Weights of a small GPT-style language model, trained from scratch on English Wikipedia.
Architecture: LayerNorm before each block, rotary positions, no biases in attention or MLP, untied embeddings.
Training: a variant of Adam for these matrices, 90M tokens.
Each number is 200 + 30 x the weight over the matrix's rms, rounded and kept within 0 to 999. Layers, rows and columns count from 0.

# layer 7 MLP gate, 320x128, rms 0.162, rows 9-42, columns 32-63
181,159,208,223,153,221,252,211,210,237,212,172,128,235,187,160,204,269,192,177,223,164,208,221,176,161,223,172,224,224,216,227
170,198,244,233,179,178,222,216,180,184,205,219,239,206,246,196,248,187,182,187,187,174,210,215,169,216,199,195,206,215,225,167
227,204,180,200,193,148,188,241,207,231,161,252,233,190,147,218,205,175,226,232,154,231,229,215,238,215,251,120,185,235,205,217
173,177,176,222,181,201,233,190,206,135,174,213,233,215,218,196,127,217,265,159,245,217,222,181,231,181,166,138,187,194,147,192
211,147,221,163,189,160,220,215,183,200,260,189,219,228,215,205,206,166,160,247,191,205,175,264,126,169,233,172,207,226,186,315
177,153,203,224,156,163,201,162,195,206,169,222,218,195,152,177,167,174,224,197,205,237,267,196,208,177,221,224,197,216,217,237
224,172,185,170,193,192,225,175,236,234,197,191,197,226,199,232,200,200,214,156,245,229,162,153,215,157,212,213,182,198,214,172
168,232,187,220,159,225,190,195,230,220,212,208,235,179,172,171,186,188,156,173,252,207,175,214,194,200,181,195,228,170,243,178
151,170,194,198,161,170,174,157,189,231,185,210,170,198,226,174,161,189,248,169,190,226,216,205,216,230,219,248,173,253,206,126
222,192,176,210,186,200,226,222,175,218,200,180,260,157,159,185,250,175,186,146,226,264,173,216,212,176,167,220,240,204,212,168
206,205,197,184,167,232,214,176,227,190,219,233,219,163,206,222,222,235,250,153,206,241,183,234,178,185,166,186,196,194,210,220
169,204,190,175,143,181,212,159,211,194,178,202,218,240,158,232,164,181,213,199,232,227,188,265,189,209,239,201,199,203,175,233
265,186,216,218,193,238,167,214,181,176,201,160,207,199,201,210,201,200,171,158,251,177,264,195,212,256,164,217,157,224,223,154
210,185,219,193,235,176,176,209,197,196,193,156,232,175,180,170,231,208,212,203,201,218,196,186,228,135,189,154,235,197,244,225
191,158,256,203,184,220,203,261,204,240,179,194,201,239,145,193,207,177,172,163,202,155,199,182,189,227,190,201,168,239,210,190
201,211,215,157,186,232,202,193,208,198,164,193,169,137,214,251,251,179,198,178,177,203,146,149,219,218,198,203,183,183,220,243
231,209,219,254,183,203,205,205,234,214,182,186,203,227,199,190,208,145,194,168,229,215,218,176,190,228,217,209,291,203,240,245
178,189,231,138,185,167,218,206,202,203,156,154,202,249,212,215,202,236,177,119,206,236,267,172,192,224,213,228,177,185,230,185
215,203,216,204,157,201,202,269,215,186,157,179,176,187,233,205,165,202,189,176,225,203,158,154,175,160,191,130,237,190,214,230
210,189,206,243,180,182,184,185,233,184,199,204,207,215,218,202,214,193,191,211,211,226,202,199,210,235,175,220,214,237,182,196
190,199,155,146,182,184,194,213,221,252,185,199,150,165,260,221,204,218,226,191,223,153,189,213,155,214,167,226,270,217,169,228
212,174,229,253,114,231,185,214,241,223,272,188,186,243,178,222,181,178,208,155,163,249,239,213,242,247,198,153,195,151,145,218
202,210,230,170,178,203,210,259,207,141,190,188,186,243,225,192,184,240,223,195,216,184,227,161,219,200,169,192,165,246,233,192
201,146,211,169,233,241,213,240,239,237,183,226,233,213,195,185,179,166,198,132,186,155,182,240,198,232,177,173,200,203,178,172
259,183,197,198,203,183,222,200,230,202,165,167,211,245,192,230,211,147,210,157,209,194,238,192,247,200,221,177,202,204,251,215
251,192,208,200,180,154,197,197,230,216,189,187,233,163,225,204,179,140,177,205,190,172,258,196,206,148,199,203,191,240,202,210
201,213,194,169,158,120,182,254,255,226,161,201,209,221,196,214,189,153,156,174,194,182,217,182,159,215,164,246,237,214,199,196
189,155,193,161,217,223,172,204,236,188,197,233,203,181,230,190,217,218,224,205,240,158,215,230,202,227,147,196,239,284,180,235
228,200,201,183,223,183,248,251,192,219,170,181,161,199,179,238,154,218,192,172,194,192,157,243,241,194,239,223,221,207,181,190
201,158,205,215,149,190,172,205,241,236,223,200,198,222,201,178,220,195,252,177,188,210,174,146,205,169,193,200,228,213,181,209
235,212,241,238,170,174,196,230,168,200,191,183,226,211,199,248,232,173,192,205,206,154,147,193,191,226,213,163,251,158,138,221
205,224,214,141,229,175,209,193,191,171,178,215,196,206,158,203,208,137,186,181,213,192,251,215,216,195,236,133,221,264,223,215
203,168,217,189,217,203,236,179,210,210,182,194,152,228,208,239,249,204,133,161,209,209,140,167,197,238,225,184,229,205,222,209
275,197,193,227,150,190,230,215,163,207,189,228,194,192,146,208,161,192,150,181,248,215,196,258,234,209,201,160,239,207,241,247
# layer 7 MLP up, 320x128, rms 0.151, rows 9-41, columns 32-63
154,163,268,186,229,186,237,201,202,231,149,181,223,191,197,160,166,191,227,210,239,133,149,193,186,199,209,183,165,242,199,150
216,184,137,171,169,212,191,223,228,258,181,171,175,201,211,224,203,243,191,208,229,205,211,170,211,162,165,160,230,233,189,214
216,214,151,190,167,221,210,224,190,224,226,198,227,223,199,212,218,242,155,158,232,186,192,213,234,159,200,190,215,222,202,232
179,213,189,232,288,212,206,185,178,177,168,243,248,190,178,232,227,229,193,238,183,269,199,255,191,217,177,173,207,236,184,193
196,179,228,232,241,162,267,157,198,182,203,160,178,230,232,175,211,193,235,212,168,215,243,223,216,179,193,215,215,180,182,228
216,162,210,182,177,185,212,227,211,208,220,236,196,184,162,196,214,216,192,205,165,157,193,224,181,206,260,192,190,225,186,148
220,212,173,210,201,216,160,195,175,172,221,178,170,187,187,223,156,238,181,220,203,184,275,242,240,200,241,136,241,181,174,199
188,167,251,189,222,170,178,197,155,231,176,148,175,153,221,170,209,173,205,237,201,176,217,225,212,175,239,169,155,145,161,191
212,232,233,167,173,185,195,137,190,192,189,244,183,155,199,172,207,213,193,212,192,224,199,142,149,214,174,169,210,239,190,218
189,201,218,224,188,209,216,149,174,208,210,255,151,189,211,210,209,252,133,176,118,183,230,222,207,248,134,217,216,208,230,132
197,213,186,211,169,169,235,159,151,142,202,182,238,220,243,192,169,179,228,193,138,257,281,220,166,193,201,208,238,197,193,135
245,219,144,149,207,249,188,222,205,142,216,231,170,227,192,223,191,246,172,210,232,212,187,173,187,223,231,189,173,159,215,252
172,148,178,276,175,219,187,158,213,157,194,216,179,209,271,185,207,240,189,219,154,243,215,216,194,244,194,177,180,206,165,207
132,175,218,254,204,208,218,208,234,202,226,186,259,232,202,165,198,198,184,195,244,200,176,229,183,197,200,217,219,213,158,171
199,221,149,268,173,150,167,210,217,210,214,213,234,202,242,227,191,156,242,190,213,243,203,209,184,191,219,235,214,177,181,200
168,170,191,158,220,216,195,183,173,155,143,212,203,166,203,212,232,195,203,189,200,255,219,196,190,215,227,196,169,172,162,170
173,155,172,180,255,190,194,139,175,221,219,154,169,216,191,236,218,157,211,190,182,219,196,218,248,153,179,216,180,184,184,151
205,211,268,245,195,173,248,258,179,133,172,185,232,266,225,193,217,180,205,184,221,212,210,207,165,250,208,206,185,168,195,247
167,206,178,163,214,239,225,199,210,208,171,191,234,230,213,210,193,241,230,192,210,207,178,205,207,219,209,200,189,166,157,213
222,215,209,215,264,130,235,150,196,157,201,221,191,179,200,219,193,189,195,179,137,158,224,154,233,159,232,227,186,236,156,206
163,168,192,177,175,187,196,224,206,212,224,208,249,231,189,181,170,207,203,187,192,190,227,223,182,201,257,139,125,208,227,205
254,233,237,261,253,292,244,183,169,210,186,183,176,214,143,160,167,248,172,233,185,189,129,241,204,190,230,229,200,206,231,257
199,198,218,211,177,198,221,186,197,260,236,163,174,216,123,237,191,226,200,165,208,194,216,199,201,148,223,202,152,184,177,167
184,205,231,203,178,177,218,187,222,216,250,160,181,208,213,200,199,199,219,203,154,251,191,168,215,194,211,228,213,205,171,223
150,209,215,142,223,203,142,180,206,271,216,190,160,198,221,200,199,252,170,216,198,178,132,214,222,200,196,176,202,203,165,160
164,210,200,192,187,215,160,174,159,211,175,185,184,155,231,191,187,225,179,195,164,134,169,167,224,179,178,134,169,204,225,213
152,158,165,225,179,244,213,240,176,232,226,146,195,214,206,202,173,208,204,187,187,241,181,181,173,250,148,177,214,167,197,186
147,204,208,174,182,164,164,202,204,153,232,168,199,191,232,191,175,217,240,174,138,219,190,187,197,208,182,223,229,217,196,160
150,190,215,215,194,186,213,253,133,206,161,209,205,215,212,241,182,212,203,210,246,188,211,203,189,194,195,221,219,195,168,152
185,248,231,208,175,228,198,209,246,217,175,188,207,317,215,193,171,198,207,161,222,207,219,140,182,243,209,211,165,200,186,210
252,168,200,239,195,184,183,175,146,192,220,120,191,210,212,174,191,153,211,217,200,246,174,183,198,172,260,202,193,226,234,237
180,226,196,170,215,258,205,179,216,174,192,226,193,263,161,190,232,195,184,151,204,207,236,192,176,251,194,203,196,236,244,226
194,195,181,163,225,241,187,189,179,188,252,218,225,209,173,158,200,218,193,202,202,235,231,187,149,195,192,194,228,213,242,199
# layer 7 MLP down (transposed), 320x128, rms 0.147, rows 9-41, columns 32-63
183,186,220,184,217,175,264,208,219,144,163,141,190,145,184,143,180,176,148,245,190,221,180,208,187,140,198,202,190,191,224,210
226,189,170,187,260,178,155,184,203,199,234,131,160,188,209,169,81,197,202,172,228,162,159,229,193,179,197,178,194,197,191,223
153,207,222,166,195,239,212,230,222,211,222,194,244,209,174,194,224,225,193,184,280,177,173,198,210,168,233,245,138,239,145,201
204,211,201,201,193,237,231,255,263,238,186,222,200,231,210,146,196,216,112,152,236,198,151,162,220,186,169,204,132,237,198,133
228,168,142,215,228,239,173,251,210,318,154,225,204,185,232,173,202,227,210,181,239,162,152,208,157,224,231,164,203,203,217,187
186,184,220,212,162,196,215,260,159,228,224,166,217,219,178,203,182,233,189,159,219,257,141,188,166,159,235,219,190,195,156,178
217,205,203,263,156,222,211,215,207,202,180,237,263,185,233,179,252,154,199,176,202,233,191,228,192,142,192,203,214,177,180,217
229,185,210,180,176,203,192,176,195,251,138,188,150,166,177,194,177,241,181,207,181,160,195,243,234,256,182,217,146,250,150,224
181,180,215,198,213,164,173,182,203,277,225,205,214,188,181,218,182,256,177,174,215,190,194,175,117,146,221,181,235,179,189,203
132,185,236,235,221,174,186,265,184,215,187,158,205,204,178,184,192,232,198,201,225,235,178,218,282,169,170,189,239,215,199,186
191,223,220,184,221,151,203,234,200,210,208,237,230,256,160,250,201,240,178,217,239,266,234,205,121,235,191,163,206,170,159,229
158,238,189,194,184,208,253,193,211,219,232,202,203,225,172,173,184,188,238,233,160,192,225,201,212,180,178,191,153,187,188,208
215,146,198,180,171,229,235,239,233,144,147,170,140,184,186,163,223,164,223,210,186,233,181,261,171,148,229,213,236,212,232,205
209,179,145,244,258,191,176,137,188,197,175,162,172,249,164,191,189,248,202,161,188,229,169,240,202,214,216,183,178,208,172,172
205,172,213,183,183,186,176,220,187,202,205,160,254,153,164,206,186,170,210,168,178,212,181,174,188,208,202,198,230,241,243,219
218,198,185,232,228,165,170,163,200,172,229,214,189,236,178,185,234,174,212,259,222,187,215,207,221,167,189,194,208,214,215,179
244,231,166,137,203,199,196,149,155,210,203,223,144,193,201,219,227,178,214,150,203,203,187,232,173,208,196,220,188,197,187,192
204,259,199,184,237,145,232,244,205,132,218,159,237,294,203,173,257,216,137,192,218,179,210,235,223,176,191,206,162,172,186,226
151,244,180,168,258,223,216,197,173,208,211,196,202,174,196,225,259,223,234,252,171,221,213,203,213,218,221,232,167,181,176,201
178,177,212,192,231,268,219,214,198,151,215,175,163,220,211,209,198,229,214,155,205,173,118,226,211,183,211,174,221,206,266,163
189,220,234,137,192,214,161,216,141,212,259,185,247,188,190,220,195,153,217,203,204,173,208,190,179,163,263,214,234,235,174,173
232,233,172,212,221,216,243,186,212,194,196,237,220,241,226,162,195,161,242,146,259,198,224,220,217,182,164,168,181,285,210,152
232,206,167,249,214,208,195,186,197,215,210,136,177,214,203,187,181,214,230,137,213,236,216,150,240,261,195,160,250,194,217,167
197,159,193,250,202,123,236,184,183,225,214,172,213,171,201,152,207,173,196,174,210,250,212,201,233,186,162,202,209,168,208,214
202,153,221,209,185,220,190,209,195,208,307,187,180,157,225,190,166,231,198,214,193,187,212,212,162,193,163,151,253,226,208,247
185,196,221,215,224,210,250,207,193,140,222,178,148,193,160,164,215,195,197,216,207,195,180,220,212,263,145,225,204,185,183,236
177,224,192,201,191,186,139,221,146,225,170,194,216,249,162,229,252,179,241,188,226,234,190,213,195,200,215,196,229,229,207,181
183,225,212,230,216,159,209,240,212,135,168,206,180,207,177,212,225,186,145,210,154,185,182,216,211,201,212,178,131,157,189,192
218,216,230,247,159,201,194,188,229,169,199,124,212,192,180,191,141,192,180,230,215,189,178,221,176,223,172,242,206,150,180,220
166,198,203,244,247,243,227,179,194,196,172,208,170,165,245,197,181,233,294,231,155,246,208,210,177,214,169,189,187,247,155,215
212,199,182,233,190,156,210,212,226,194,181,168,250,160,165,174,238,225,269,160,211,182,155,177,171,208,174,220,196,171,233,142
206,249,218,202,133,220,173,226,213,233,191,255,167,241,183,226,237,175,162,216,191,202,223,158,167,210,170,204,214,222,147,215
276,139,205,171,195,272,190,169,231,217,212,237,249,228,163,217,216,158,172,138,250,243,150,176,225,178,189,211,201,179,189,201